Weights of a small GPT-style language model, trained from scratch on English Wikipedia.
Size: 22 layers, width 128, 2 heads of 64, MLP 512 GELU, 4.72M parameters.
Architecture: LayerNorm before each block, no biases in attention or MLP, tied embeddings.
Training: a variant of SOAP for these matrices, 2189 steps.
Each number is 128 + 24 x the weight over its row's rms, rounded and kept within 0 to 255. Layers, rows and columns count from 0. The size above them is the row's rms in percent of the matrix's.

# layer 16 attention key, 128x128, rms 0.267, rows 21-63, columns 0-63
size [107 116 101 102  99 110  99 104  91 125 111 118 119 104 119 106 120 108 113 111 106 100  96 111 112 115 123  94 110 113 113 116 106 117 110  99  97  94  97  99 115  95 115]
[[105 105  95 131 150  93  82 162 158  97 123 130 104 121 146 126 157 133 121 169 170 157 134 170 135  72 140 152 112 107 151 139 139 143  93 111 144 131 111 120 139 139 131 134 117 140 136 150 142 148 122 161 127 126 136 109 127  70 139 156 110 145 132 145]
 [142 119 127 128 135 122 143 123  98  98 132 110 100 113 141  86  99 159 134 130  92 141 105  96 162 104  92 127 145  93 107 137 150 116 124 123  63 133 125 123 187  93 119 151 119 129  97 124 153 157 133 147 136 155  95 118 153 108 148 115 130 133  94 152]
 [106 143 100 137  94 178 134 107 116 144 167 113 134 106 157 137 124 129 125 115 112 114 160 161 125 150  78 159  95 176 149 140  97 109 153 130 162 122 181 123 109 140 127 130 145 168 113 118 149  87  95 123 156  85  98 102 134 120 119 140  93 128 152 113]
 [141 146 127 100 103  78 127 127 133 124 117 122 139 174 136 162 122  87 128 141  95 126 110 163  98 114 134 108 134 127  82 146 144 133 136 149 111  97 127 101 143 167 108  94 142 120 129  81 119  95 123 103 132 137 147 149 127 132 109 145 134 168 101 172]
 [117 134 130  83 118 140 148 147 166 136 150  83 151 122 124 120 100 126 125 185 158 103 170 149 177 138 153 100 108 147 112 122 104 120 143 151 114 123 141 115 156 132 143 105 147 172 108 119 129 102 115  99 156  85 114 102 136 131  93 198 115 115 115 125]
 [141 137 130 131 166 132 100  96 137 162 138  82 141 118 111 143 139 155 139 137 139 112 161 131 161 138 189 147 121 113 127 103 154 191  78  81 124 144 145 144 136 140 109 143 117 134 112 112 150 135 141 107 114 173 128  92 148 137  89 135 133 159  85 116]
 [103  72 123 146 121  89 129 132  99 124 160 136 117  96 139 157  97 149 163 125  86 158 141 141 114 127 152 126 139 124 130 111 109 132 122 106 131 164 184 138 140 128 183  91 152 135 129 144 150 121 106 117 112 129  91 130 157 118 103 179 163 133 115 158]
 [114 121 143 144  98 125 112 113 139 147 164 107 127  85 137  76 172  78 123 162 125 129 103 155 159 120 133 107 116 125 144 107 143 176 141 131 106 163 141 157 155  95 107 126 149 191 146 164  77 141 122  90 117 176  90 157 127 100  97 133 149 177 122 101]
 [112 117 161 140 131 152 142 166 100  99 136  71 127 160 151 101 120 158 122 165 138 141 153  64 132  83 105 102 116 110 133 160 121 140  97 108 158  95 143 122 154 110 129 147 155 115 127 115 125  92 113 114  74 163 135 149 136 124 159 128 120 143 123 142]
 [126 154  89 155 141 134 120 136 111 163 114  96 139  77 114 113 155 128 123 124  93 124 121 143 144 106 118 130 126 124 145  86 118 126 116 130  91 105 161 115  81 123 126  78 143 100 162 162 120 150 142 123 125 135 123 120 118 141 136 142 173 120 133 120]
 [116 126 162  50 132 103 110 151 153 148 133 104 121 102 155 123 137  90 169 107 115 125 104 108 106 115  96  86 144 163  99 180 117 131 125 147 135 103 100 114 123 121 111 165 156 145 119  98 141 141 130 110  93 133 128 142 140 139 124 145 161 132 105 141]
 [115 134 178  97 145 110 114 113 126 113 117 113 145 112 119 110 122 113  98 136  93 144  59 126 161 105 162 127 154 140 132 145 105 170 160 135 126 131 196 127 109 130 104 134 168 124 131 140 133 136 124 138 116 123 126  82 134  89 171 104 124 156 113 174]
 [ 75 111 114 118 149 139 123  95  98  93 118 154 124 127 159 145 103 132 128 133 122 178 135 146 118 135 138 119 164 132 138 132 116 125 148  88  92 116 122  89 154 148 116  95 109 157 132 163 116 177 147 115 120 160 129 139 122 124  95 148 153 141  82  65]
 [167 117 173 157  96 129 119 132 131 123 128 141 165 159 111 104 111 118 145 117  93 120  98 146 141 136 157 134 131 149 182 144 139  91 126 132  90 116 106 137  83  89 126 142 162 127 187 144 134 134 121 108 117  98 169 100 123 135 154 132 147 134  94  99]
 [134 109 183 154  95  72 107 149 162 118 131 155 139 131 131  93 130 159  91 166 105 137  57 141 129 134  98 115 128 135 153 109 140 122  88 141 107 137 110 169 111 129 121 110 155 127 157 144 156 104 144 112  82 160 123 138 123 145 153  93 154 148 143  86]
 [137 144 136  94 119 130  84 103 139 109 146 138 115 142  76  76  93  98 171 168 144 113 157 149 170 140 109 150  73 100 113 146  99 140 144 122 114 144 141 133 129 132 117  92 122 150 122 161 122 135 135 150 140  87 123 124 104  82 139  75 160  95 116  99]
 [162 198 140 134 115 114 156 165 137 162 104 160 153 105 145 106  78 117 119 128 151 167 125  81 149 114 119 148 120 139 142 138 125 125 139 152 120  90 183  95 135  94 136 152 149 180 112 143 123 125 112 147 143 116 141 116 149  76 138 134  99 142 129 152]
 [127 123 117 129 124  82 114 135 113 117 125 110 140 150 117 121 137 105 111 165 117 132 125 142 121 153 110  75 111 115 146  61 110  72 115 131  89 142 128  87 145 106 158 160 136 166 113 127 147 142 145 119 200 162 126 150 106 155 137 123 122 109 107 149]
 [111 124 114 117 143 146 129 107 150 127 134 126  75 164 142 133 127 122 126 111  79 127 110 157 151 125 127 121 128 131 102 137 138 123  99 116 113 114 114 154 118 152 123 127 119 107 112 125 155 153 111  90 135 102 120  97 133 134 123 123  69 127 143 155]
 [ 98  88 141 114 104 111 161 154 122 134 152 128 165 108 130 137 137 122 144 120 132 138 152 127 156 125 158 118 135 149 170 151 125 122 108 100 132 101 103 136  77 162 156 158 143  77 124 152 157 115 175 139 130 131 140 129 144  95 147 100 155 124 111 140]
 [133 122  97 115 112 163 166  72 118 140 125 148 175 173 124 196 137 117 111 128 144  97 126 108 130 141  84 152 140 138 139 136 139  77 105 134 116 112 121 117 110 142  96 130 137 160 146 113 125 121 140 118 142  81 117 103 137 133 138 136 141 141 127 129]
 [121  62  88 116 156 148  97 128 130 130 170 133  98 131 114 141 137 147 115 120 183 120 143 138 110 132 191 100 155  77 112 125 129 192  91 123 134 120 146 140 140  96 122 131 111 137 137 122 133 186 125 164 139 117 109 121  91 110 154  93 143 137  94 129]
 [ 99 128 152 170 113 117 103 131 131 107 146 109 109 134 154 105 142 145 135 138 127 124 122 138 122 182 117 133 132 127 104 128 128 123 121 153  93 123 116  96  62 130 100 130 149 138 134 191 106 155 147 132 139 148 158 146 113  97 153  64 117 138 113 135]
 [120  87 131 116 139 127 136 109 142 127 140  93 103 159  78 135 100 110 142 114 165 127 150 163 124 146  71 148 123 100 124 107 123 116 124 142 146  76 136 148 139 106 107 108 153 121 154 115  96 162 157 136 127 126 140 150 156 110 152 152 133  82 187 138]
 [127 142 127 157 152  98 146 125 132  99 144 117 115 140 135 112 187 112 123  84 128 110  95 130 142 153 159 165 108  85 136 122 126 111  83 139 151 127 144 182  96 121 138 146 166 138 120 138 146 138 136 157 109 143  94 111 137 145 120 121 113 104 132 124]
 [117 109 126 137 178  93 125 159 153 140  89 120 100 159 146 193 121 119 100 143 116 159  85  91 107 131  86 107  97 139 128 144 137 102 129 122  81  73 111 107 142 115 131 137 125 109 181 116 167 103 153 135 153 133 187 154 117 101  81 128 133 137 152 100]
 [106 137  80 134 130 105 131 130 144  82 132 124 143 175  90 142 129  95 135 127 109 156 136 117  71 128 116 133 145 142 107 114  90  91 139  89 139 132 105 160 140 154 150 126 130 155  94 135 175 117 132 143 125 144 117 150 145 139 108 175 138  78 134 128]
 [122 135 130  82 127 156 141 110 181 171 139 173 162 109 141 132  89 153 122 123 149 130 119 174 130 150 170 122 103 172  96 151  94 143 133 121 124 141 133 144 139 132 142 135 104 160 100 137 125  89 151 103 168 101 116 159 112 136 145 132 112 116 149  87]
 [122 113 119 123 139 107 108 132 136  92 181 150 128 105  73 116 153 132 156 116 129 121 139 184 120 125 112 126 159 119 153 102 113 176 146 105 124 145 122 132 119  77  92  98 103  97 161 131 106 125 136 131 113 132 105 144 108 105 115 144 131 164 117 156]
 [151 182 126 132  88 158 119 155 140 166  82 132 184 102  86 136  84 123 151 135 173 128 154 156 182 115 107 156 154 152 135 119 124 136 104 118 150 118 160 109 124 148 154 102 121 111 144 163 127 128 122 109 102  93 142 128 149 159 139 137 112 159 114 126]
 [122 147 118  97 135 133 127 135 179 120 123 121 127 121 124 156 164 141 121 134 155 120 105  90 127 178 152 175 105 136 130  95 145 109 137 159 162 131 128 123  86 152 188 152 146 140 109 144 161 154 120 155 157 122  94 135 134 143 106 120 133 153 144 146]
 [135 145 103 107 129 128 101  84 102 153 112 135 172 170 127 117 165 125 134 132 102 142 152 136 135 133 121 109 158 141 139 126 160 103 157 126 100 101 139 112 150  98 106 143 112 119 128 147  95 112 122 150 110 121 156  67 150 138 121 109  59 177 129 128]
 [141 120 141 121 116 113 125 170 186 120 115 175 128 185 141 145 130 138  97  89 121 152 135 121  95 166 137 106 125 107 136 107 115 130 146 156 113 116  70 164 132  68 148 143 140 172 121 142 120  94 106 123 147 125 147 115 157 152 143 135 159 128 147 122]
 [142 137 113 142 188  96 145 106 144 100 145 114 120 105 106 116 134 112 153 154 145 110 162 128 116 114 168 143  89 109 155 137 133 129 154 148 127 128 126  97 159 149 131 130 117 146 109 195  95 128  89 162 141 113 147 105 138 149 119 130  80 120 122 162]
 [140 148 134 140 105 105 150 120 142 119 117 147 144 155 182  74 100  90 111 115 161 119 127  97 165 115 120 118 104 125 144  99 147 131 142 107 107 170 166 117 135 107 153 113  91 188 106 130 130 120 147 137 142 147  85  98 139 158 167 186 152 152 193 126]
 [114 161 119 116 111  49 108 141  82 118  92 142  96 178 111 157 144 113 124 104 130 125 150 112 123 129 155  86 121 114 129 131  88 146 136 106 139  98  83 120 120 108 133  77 127 130 154  88 140 115  98 119 143 122 188 102 165  91  95 140 118 127 117 100]
 [119 120 125 135 101 132 101 142 184 163 130 117 136 127 155 170 133 148 167 151 107 119 160  95 127 142 130 119 113  81 101 133 133 159 108 121 160  97 115 152 151 129 135 162 111 169 149 142 147  90  97 139 142 102 109 154 125 146 133 116 138  99 137 122]
 [149 112 145 117 130 151 156 126 120  74 124 109 141  86 161 129 120 135  79 119 137 159 135 120 110 148 133  87 114  96 138 126 166 170 125 156 150 112 135 103  92 116 128 174 138 178 108  96 152 116 124 101 163 125 105  86 154 131 118 152 146  75  86 155]
 [137 134 130 102 137 136 160 127 109 126 106  97 145 109 119 133  74 110 139 130 144 145 112 145  73 140 116 141 100 140 122 148  87 135  90 127 149 129 143  98 139 107 110 191 116 109 130 120 141 147 126  83 127 119 176 147 162 141 119 138 101 180 119 145]
 [ 93 108  98  77 153 131  86 156 144 126 147 108 131 121 105 122 126 132 126 146 144 140 137 110 111  98 101 119  92 117 111 115 125  98 110 109 149 180  98 115 142 138  91 117 129 167  97 122  90 147 138  96 113 161 144 133 149  82 160 116 161 117 130 141]
 [125 123 155 193 164  83 128 112 115 164 124  81 156 157 113 143 130 117 133 116 122 161 149 140 123 160 116 150 121 144 118 162 115 131 119 125 118 129 130  88 141 130  79  87 109  93 111 150 178 105 110 146  99 135 160 119 135 164  95  99 147 137 122 155]
 [110 119 113 144 153 139 141 116 159 128 141 130 119 130 105  77 105 206 185 114  95  92 111 113 126 129 145 110 131 117 109 142 127 151 120  99  80 147 152 128 132 143 138  75 155 124 142 134 153  98 165 178  80 137 124 133 103 126 105 106 116 138 126 137]
 [121 105 124 108 124 155 139 120  93 147 132 133  86 148 112 112 130 135 153 167 112 154  86 138 144 157 106 139 112 117 160 114 151 110 120 105 119 128 130 155 153 136 109 101 108 113 149 144 125 117 128 166 143 148 159  74 152 143 180 152  88 142 127 141]]
# layer 16 attention query, 128x128, rms 0.27, rows 22-63, columns 0-63
size [120 112 111 103 104  96 120  94 137 109 116 119 112 122  97 116 105 111 111 106 101 106 112 111 109 136  98 110 116 109 120 103 119 120  98  90  92  97 107 112 107 115]
[[ 88 131 142 128 125 131 140 130  83 119 135 126 104 111 169  79 124 145 117  88 110  92  91 157 138 127 156 119 126  92 130 143 179 137 134 125 113 153 148 126 141 146  94 143 134 120  91 141 131 150 176 130 127 126 143 100 131  91 154 131 144 105 147 134]
 [ 62 128 124 151 110 132 159 141 139 131 125 114 131 121  98 107 122 149 130  79 125 140 167 136 151 116  96 145 120 168 143  96 117  74 143 115 121 140 189 144 107 109 138  89 110 148 148  74 139 122 113 125 142 113 124 152 133 118 157 132 125  94 191 142]
 [125 144 114 110 160 105  85 141 113 119 136 117 123 150 146 122 180 146 143 120 108 145 105 106 125 124 108 135 122 147  90 112  86  73 147 124 122 127 123 115 148 146  59 122 137 105 138 116 136  88  91 122  80 119 129 102 101 133 109 156 121 128 142  99]
 [133 178 133 100 132 141 103  85 137 128 161 170 131 135 103 141 137 145 141 100 141 136 124 150 130  79 134 137 161 122 135 151 143  90 156 124 148 122 173 135 139 132 160  93 149 127 130 119 139  72 125 136 117 108 143 142  99 138 184 138 111 141 164 121]
 [150 131 110 136 127 104 143 154 122 159 142 106 106 138 117 116 176 126 116  83  80 123 131 171 124 104 153 138 104 105 134 132 112 160 127 141 101 136 141 130  71 152 111 152 135 129 134 140 147 121 122 124 104 178 159 157 123 140 123 103  90 156 173 132]
 [ 86 109 122 129 138 152 117 151 124 152 131 119  97 160 128 126 152 147 114 140  95 152  99 135 107 118 129 152 138 149  49 141 112 152 126 173 115 131 148 157 106 123 119 138 146 107  59 168 114 125 118 126 120 148 104 144 122 152 118 138 149 130 124 110]
 [125 129 125 100 112  98 120 143 125 103 152 130 116 101 146  74 134  69 113 146 128 115 102 142 167  76 117 136 103 107 148 107  99  94  83 171 132 139 141 135 123 120 111  90 131 193 149 122 115 123 127 138 126 156 138 159 148 167 143 119 151 154 162 128]
 [130 129 142 141 139 114 103 158 155 108  78 132 109  74 161 130 139 144 134 149 113 163 124  91 122 141 132 117 154 165 141 131 127 103 117 152 122  91 115 141 138 139 157  84 151 132 145 111 174 135 148 132 124 161 111 151 130  85 164 153 120  92 130 166]
 [107  79 115 131 128 112 107 104 102 146 124  82 129 123 138  80 151  86 160 164 109 138 123 105 173 114 103 144 107 136 106  77 131 132 117 136 145 135 146 112  73 138 110 142 166 100 115 129 141 135 146 130 124 173 156  93 117 139 131  92 165 144 130 109]
 [ 96 116 131 113 112 123  83 148 106  79 127 136 115 154 147 152 120 107  93 133 120 109 127 141 136  83 107 109 146 122  69 134 126  68 124 142 139 118 111 148  97 127 102 109  83  97 109 143 128 120 128 136 132  88 158 148 150 143 130 114 147 136  95 106]
 [134 133 163 125 104 139 137 113 152 111 102 121  84 101 149 114 123 133 106 128 116  94 117  96 183  94 118 115 109 176 121 113  91 158 128 160 168 139 159 151 124 150 121  59 156 155 115 144 126 146 146 131 153 161 157  84 170 130 155  90 135 135 143 124]
 [ 93 128 125 112 105 160 139 113 119 124 138 176  67  99 145 153 125 123 122 127  82 150 169 133 110 131  93 123 147 135 106 125 106 133 113 117 114 104  76 113 144 150 109 145 124 140 125 187 155 111 162 122 118 101 107 125  70 152 121 149 114 146 106  79]
 [156 170 172 160 114 123 118 127 137 143 134 151 110 118 183 137  82 122 133 136  87  97 118 107 155 103 116 163 143 132 121  89 127 150 104 140 141 138 112 129 123  87 140 131 150 106  94 133 129 119 119 101 139 125 121  71 136 116 141  89 120 145  98 111]
 [148 101 156 144 117 102 140 147 154  92 121  95 153 144 171  93 153 125 104 202 126 101  90 113 125 165 156 116 148 104 138 127 138 130 114 148 110 123 120 166 124 144 190 123 169 146 105 157 130 156 131 141 152 165 163 131 113 145 143 135 146 132  90 113]
 [164 123 102 105 126 128 130 146 114 108 114 146 100 113  83  98 145 109  97 125 146 100 129 167 145  67 141 121 175 109 112 119 107 147 135 136  86 141 135 118 118  77 150 138 124 104  80 133 120 137 180 156 141 145 106 114  99 146 124 149 158 127 145 176]
 [126 157 147 141 101 164 133 127 104 182 101 116  92 100 136 112  96  86  62 140 162 123 101 116 164 167 148 112 140 145 144 119 133 144 125 122 116 130 132  80 129 107 119 106 114 117  99 120 106 129 138 136 146 105 116  88 140 143 110 137  87 115 158 104]
 [126 117 137 123 136 142 143 142  79 126  94 155 143 161 135 104 112 125 129  95 109  98 114  89 114 125 114 124  97  76 141 143 135 109 137 141  68 140 113 104 118 103 149 122 157 188 140 122 133 137  98 151 128 189 145 129  90  97 130 164 118 126 155 161]
 [111 100 140 129 133 102 144 126 162 123 134 144 143 155 129 127 152  97 155 129 158 166 109 102 148 150 145 152 133 139  84 122 144 145  90  99 124 143 120 158 109 132 106 131 108  98 112 151 104 148 118 113  93 138 116 112 112 145 133  96  95 134 111  85]
 [118 133 131 140 132 155 130 134 172 124 130 131 141  88 120 126  92 131 109 146 124 119 169 129 115 139 152 105 172 111  89 135  81 103 121 105 147 132 129 149  77 125 106 128 150 119 120 140 116 142 120 118  86 152 137 105 133 108 100 108 127 121 149 132]
 [122 148  96 148 123 102 152 123 127  90  96 164 145 150 102 193 135 131 134  79 139  94 116 145 141 143 143 137 128 158 107 109 125 112 132 103 147 102 153 127 116 135 137 133 129 123 177 115 146  89 113 133 148 107  99 119 131 123 115 135  84 137 117 115]
 [133 120 127 158  94 114 128  98 158 137 141 126  91 122 109 114 161 167 126  97 110 104 141 147 122 131 161 105 142 117 109 116 115 172  83 153 157 137 110 126 119  75 105 173 128 141 138 166 156 128 153 121 119 156 120 145 114  96 119 137 151 126  98 137]
 [151  97 105 141 131 120 133 112 167 103 110 129 125 131  92  58 125 125  98 137  94 157 115  97 119 111  84  91 141 112 135 145 148 147 113 142 132 121  82  99 136 123 170 134 149 177 165 161 117 148  94 164 116 158 119  84 162 106 157 112 139 136 112  96]
 [171 127 144 144 137  89 128 108 129 131 101 137  88 186 117 129 145 183 139 143 118 112 150 175 110  92 113 147 130 150 131  90 142 132 145 151 159 145 114 139 119 124 125 131  98 124 128 128  97 117 106 142 138 111 154 105 125  96 155 113 120 146 159 122]
 [132 104 105 154 130  60 137 126 160  91 159 131  78  89 134 124 145 101 100 123 131 141  75 110 138 109 128 174 148 148 129  86 153 141 128 143 108 101 101 155 120 148 142 135 131 103 146 129 115 177 114  92 144 128 104 170 112 133 114  80 138 132 155 122]
 [ 91 153 177 134 154 140  88 124 106 146 107 136  87 151 131 156 107 139 164 137 148 144 107 139 138 156 138 106 142 133 104 128  98 111 139 119 151 126  56 148 133 134 164 142 127 133 137 128 137  92  80 161 151 126 156 138  98  83 142 137 119 109  75 102]
 [ 79 132 107 159 115 119 176 132 125 100 128 127  84 171  78 146  94 133 144  91 130 152 140 107  83 131  84 150 137 141 138 167 112 108 128  90 137 113  99 125 129 104 157 107 133  95 152 166 138 124 144 117 127 115 103 150 114 122 102 178 110 102 140 139]
 [113 146 154 145  83 143 144 163 146 104 144 151 106 117 115 145 176  95 118 125 155 101 136 186 118 121 140 106 141 100 111  87 100 120 115 108 119 112 117 108 154 119 128 106 120 125 147 103 109 151 134 103 130 128  93 142 127  66 135 120 130 135 116 178]
 [130 122  75  91 133 158  98 140 152 146 153 128  96 135 134 105 104  84 156 138 140 115 157 140 112 104 163 112  85 111  70 129  90 134  77 115 126 160 103 139 114 125 131 120 135 135  97 142  90 145  95 146 152 152 117 143 123 118 113  63 148 111 129 115]
 [168 158 124 149 142 136 113 161 135 168 128 151 175 112 157 137 140 122 122 131 162  84 171 166 157  94 129 138 120 140 133 121  98 131 137 111 145 145 141 150  98 137 121 109 106 127 118 131 133  98 113  89 105 114 113  70 122 162  91 124 125 156 150 104]
 [155  93 122 119 120 123 169 137 141 118 146 145 100 149 105 149 124 172  91 133 121 142 117 111 141 121 172 152 161 153 138 141 151 128 130 125 143  90 121 156 110 124 169 143 133 122 169 121 154 144  85 112 113 110 130  94 125 141 103 150 111 150 103 122]
 [ 95 142 145 147 152 142 100 112 103 138 120  92 152 143 130 126 128 115 117 125 117  99 110 136 122 130  91 122 144 130 131 125 112 118 129 137 113 133 137  88 147 131  91 133  91  83 139 152  99 125  93 134  82  80 162 116 117 150 138  99 109 165  81 187]
 [120 140 143 126 122 138 128 165 116 135 122 138 126 180 136 133 121 100 107 138 100 165 140 104  95 122 159 106 163 160 134 105 150 104 105 165 173 141  69 131 155  55 136 160 124 122 141 104 119 133  86  93  97 123 100 135  99 102 104 146 109 161 151 128]
 [114 175 128 115 106 150 133 138  87 148 161 105 113 120 101 179 154 139 116 133 141 114 161 165 124 129 102 126 117  91 136 119 175 138 162 124  90 118 129 120 158 130 136 137 114 125 124 123  99 118 152 161 154 143 135 140 155 143 151 130  96 155 155 171]
 [167 118 132 110 125 150 138  96 128 143 106 131 167 114 119  78 131 115 126 139 130 119 130 130 164 123 142 160  96 131 154 149 127 124  95 140 119 160 138 131 161 129 129 103 134 129 136 120 101 122 124 136 142 115  83 159  86 128 132 141 154 122 158 126]
 [116 143 181 135 134 141  85 128 147 156  57 106 111 151 134 142 104 118  85  84 116 134 127 111 125 142 143 104 120 146 119 118 134 151 135 171 170 116  78 144 138  91 136 142 109 110 131 107 124 130 100 144 141 135 150  92 116 145 111 128 135 163 114  83]
 [148 125 127 171 129 147 101 149 139 108 117 125 139 137 120 138 147  99 127  99 121 113 151 142 113 159 193 142 153 140 155 113 135 120  77  81 126 107  98 131  91 110 140 145 117 124 135 118 130 118 137 136 127 164 122 143 118 160 124 118 113 132 154  91]
 [ 84 144 154 173 131 145 164 132 111 113 139 166 139  86 122 104 131 134 100  93 127 161  83 123 140 106 170  93  75 144 125 165 148 147 127 158  99  99 158 115 116  99 152 153 154 135 129 114 160 130 133 115 150 118 170 150 143 101 134 124 102 121 158  93]
 [ 99 121  75 144 117  65 145 139  92 135 135 117 124 127 114 117 157  97  88 164 100 131 116 108 123  98 106 136 166 111 125 183 104 100 175 123 136 160 133 107 126 133 137 125 111 105  65 121 121 131 126 116 145  83 121 125 138 105 128 139 133 131 115 124]
 [159 110 164 111 141  89 133  78 123 138 111 142  98 145 118  91 117  97 103 134 145 126 121 131 157  96 108  89 107 135 119 128 115 126 144 140 130 113 166 149 140 109 108 119 141 116 142 106 133 152 144 146 172 123 159 188 147 142 118 124 163 105  87 161]
 [115 164 116 126 156 167 135 136  92 128 156  79 132 113 115 110  98 120  88 131 103 139 155  92 117 115 149 140 142 121 100 176 154 151 141 105 110 146 124 142 131 148 101  96 136 128 114  98 125 107 112  99 103 140 168 166 108 129 115 114 153 118 133 115]
 [136 124  80 179 123 116 130 136 143 111 146 102 130 171 109 115 148 139 135 149 121 135 148 127 171 112 123 129 162 169 104 128  85 118 141 106 128 142  96 157  94 163 109  76 149 124 129 178 112 122 127  96 134 154 102  98 136 109 150 112 139 132 121 123]
 [146 120 126  86 145 133 123 130 127 132  95 147 115  78 142  95  82  95 119 149 138 142  90 118 116 179 160 139 129 149 137 134 115 145 142 110 109 135 158 148 112  99 159 160 109  75  96 157 142  82 105 152 102 160 163 123  99 145 147  98 120 128 113 135]]
# layer 16 attention value, 128x128, rms 0.31, rows 0-9, columns 0-63
size [108 105 106  97 110  93 109 124  98 112]
[[145 131 168 110 127 156 119 139 138  98 101 136 129 125 111 104  68 103 121 144 133 135 125 151  96 105 185 159 139 120 103 111 173 160 158 110 123 127 114 109 135  90  74 146 126  99  91 134 104 132 127 127  81 119  89 127 111 143 137 115 109 145 155 106]
 [ 83 104 110  91 154 117 115 108 119 124 133 121  75 124  96 136 139 146  52 115 125 125 103 155 123 119 143 165 125  90 165 159 115 117 160 140 140 166 159 125 145  87 175 135 147 122 150 135 136  96 149 103  96 123 117 115 113 104 120 116 145 144 157 144]
 [161  83 123  94 105  90 157 117 130 150 147 146 142 107 122 162 107 149 140 119 133 142 130  60 141 111  93  97 143 177 151 157 119 125 157 174 100 132 116 135 141 132 128 119 150 115 149 112 128 154 141 123 146 116 157 175 147 127 144 116 107 117 118 143]
 [ 97 139 111 129 135 196 120 134 163  94 139 128 105 127 140 144  78  94 116  97 132 120 151 116 144 130 122 107 127 117 146  88 120 104 134 161 161 135 140 102 131 144 139 152 104 107 124 179 176 142 167 128 120 144 116 112 123 152 130 157 120 159 143 116]
 [145 123 158  97 136 133  89 105 128 127 124 156 143 123 117  79 145 134 111 113 114 139 148 115 178 117 111 125 145 104 120  83 125  92  94 145 153 165 111 107 169 155 117 154 122 133 158 102 107  95 126 125  92 114 105 110  99 122 132 165 130 203 139 157]
 [115 148 122  82 105 112 124 131 115 164 117 114  95 158 146 123 133 144 187 104 132 181 151 126 122 154 146 109  91 127 101 104 134 158 151 159 130 151 123 161 105 132 155 119  73 143 136  82  99 128 100 139 144 164 136 134 126 130 151 126 107 123 142  96]
 [132 111  96 103  90  97  95 110  98 131 109 161 130 119 112 149 132 119  95 145  98 106 106 104 177 102 145 121 135 129 155 164 119 139 159 114 110  76 109 131 157 133 130  92 182 107 121 181 172 165 153 113 114 123 147 131 150 189 123 148 116 151 151 153]
 [136  94 107 112 140 166  91 159 140 134 104 163 134  93 136 188 117 132 127 118 149  83 119 130  75  80 103 130 106 132 159 107  97 142 115 111 110 111 144 125  86 171 120 118  97 119 190 177 124 128 156 147 115 141 126 149 138 147 105 190 128  91 162 118]
 [ 86 110 119 179 135 139 164  89  87 160 162 119 116 162 124 144 117 146 131 133 125 152 137 112 140 180  81 152 115 152  99 107  92 106 128 137 107 114 102 134 112 117 113 124 181 107 159 135 124 124 105 164 140 115 141 132 104 137 129  93 140 122  96 117]
 [127 126 160 149 123 137 121 149 123 132 136 121 162 146 106 157 127 123 143 110 124  71 135 147 154 155 144 113 111 138  73  86 116 122 128  84 140 120 150 149 142 144 113  86 144 124 126 130 117  82 110  61 142 142 117 149 128 130 136  98 147 162 116 116]]
# layer 16 attention output (transposed), 128x128, rms 0.255, rows 0-9, columns 0-63
size [107  96  91  99 100  90  98 108  93 101]
[[ 95 148 127 141 128 141 126 108  99 124 140 111 146 121 142 147 120  82 115 110  98 144 127 125 136 147 132 161 110  72 131 139 127  97 105 123 128 124  99  85 139 118 133 106 121 155 121 108 151 129 121 104 141 126 138  83 112 132 122 125 123 131 107 108]
 [103 123 156 116 102 129 176 146 139 123 139 157 134 125 120 170 124 108 175 124 125 144 127 130 142 113 171  84 121 168 100 131 120 143 120 138 125 125 122 144 152 163 143  89 124 152 129 168 118 125 110 159 100 146 143 101 128 146 121 108 100 126 161 144]
 [105 173 108 139 115 137  95 112 132  88 130 124 134 148 134 149 147 130 119 172  92 156 161 158 135 150 141 115 133 128 130 145 111 148 108 125 121 126 115 115 138 111 138 141 143 111 108 122 101 137  76 137 141  95 131 115 125 154 176 134 163 163 133 143]
 [164 115 113 121 115 101 129 176 109 133 141 124 123 128 138 178 182 179  91 113 104 135 116 152 134 133 149 138 129 103 152 182 126 186 138  93 160  95 160 157 131 148 108 128 108 108 136 151 100 129 155 105 104 110 121 139 152 130 126 103 101 157  90 168]
 [132 135 121  97 133 133 145 130 147 120 189 102  71 126 166 140 126 123  90 136 146 108 113 127 158 140 147 171 138 116 128 117 124 119  74 112 141 144  62 187 132 148  96 137 123 138 105 128 105 138 144 138 158 130 150 104 147 152 103 101 136 129 126  98]
 [165 110 101 149 132 176 133 138 124 142 121 134 145 112 126 124 170 107 139 176 136  83 134 131 164 143 162 124 114 154 129 166 180 112 102 115  92 161 146 116 144 139 127 146 177 129 131 152 143  87 107 135 134 113 127 117  72 109 160 120 105 127 139 167]
 [106 143 105 110 115 139 139 108  78  77 156 115 128 106 128 175 126 133 117 170 114 157 123 111  78 127 121 126  99 111 125 120 110 125  60 119 142 119 134 143 135 111  88 111 126 135 145  95 144 132  71 119 115 152 103 134 125 122 142 132 129 157 123 110]
 [115 131 168 125 119  75 173 127 118  77 160 128 160 149  90  94 170 106 133  90 113 129 156 107 129 126 134 179 132  97 119 130 121 175 139 110 103 115 151 154 162  99 138  98 136 125  99 110  85 156 138 138 131 146 124 102 185 134 139 114 117 163 129 198]
 [147 182  99 138 135 108 101 146 104 160  82 115 151 124 118  96 120 151 109 129 141 137 126 108 155 120 125  88 116 141 153  77 143 140 127 142 157 123 125  93 165 123 135 177 125 121 142 149 107 155  91 132 124 148 111 177 153  77 117 121 171 127 170 152]
 [126 101  84 137 189 148 159 114 118 158 113 138  91 115 100  96  87 143 161 161 123 166 112 108  99  99 125 151 106 104 160 124 102 162 115 138 130 122 132 142 109 105  78 139 175 135 124 140 141 141 135 126 119 151 139 162 123 107 106 120 122 125 126 120]]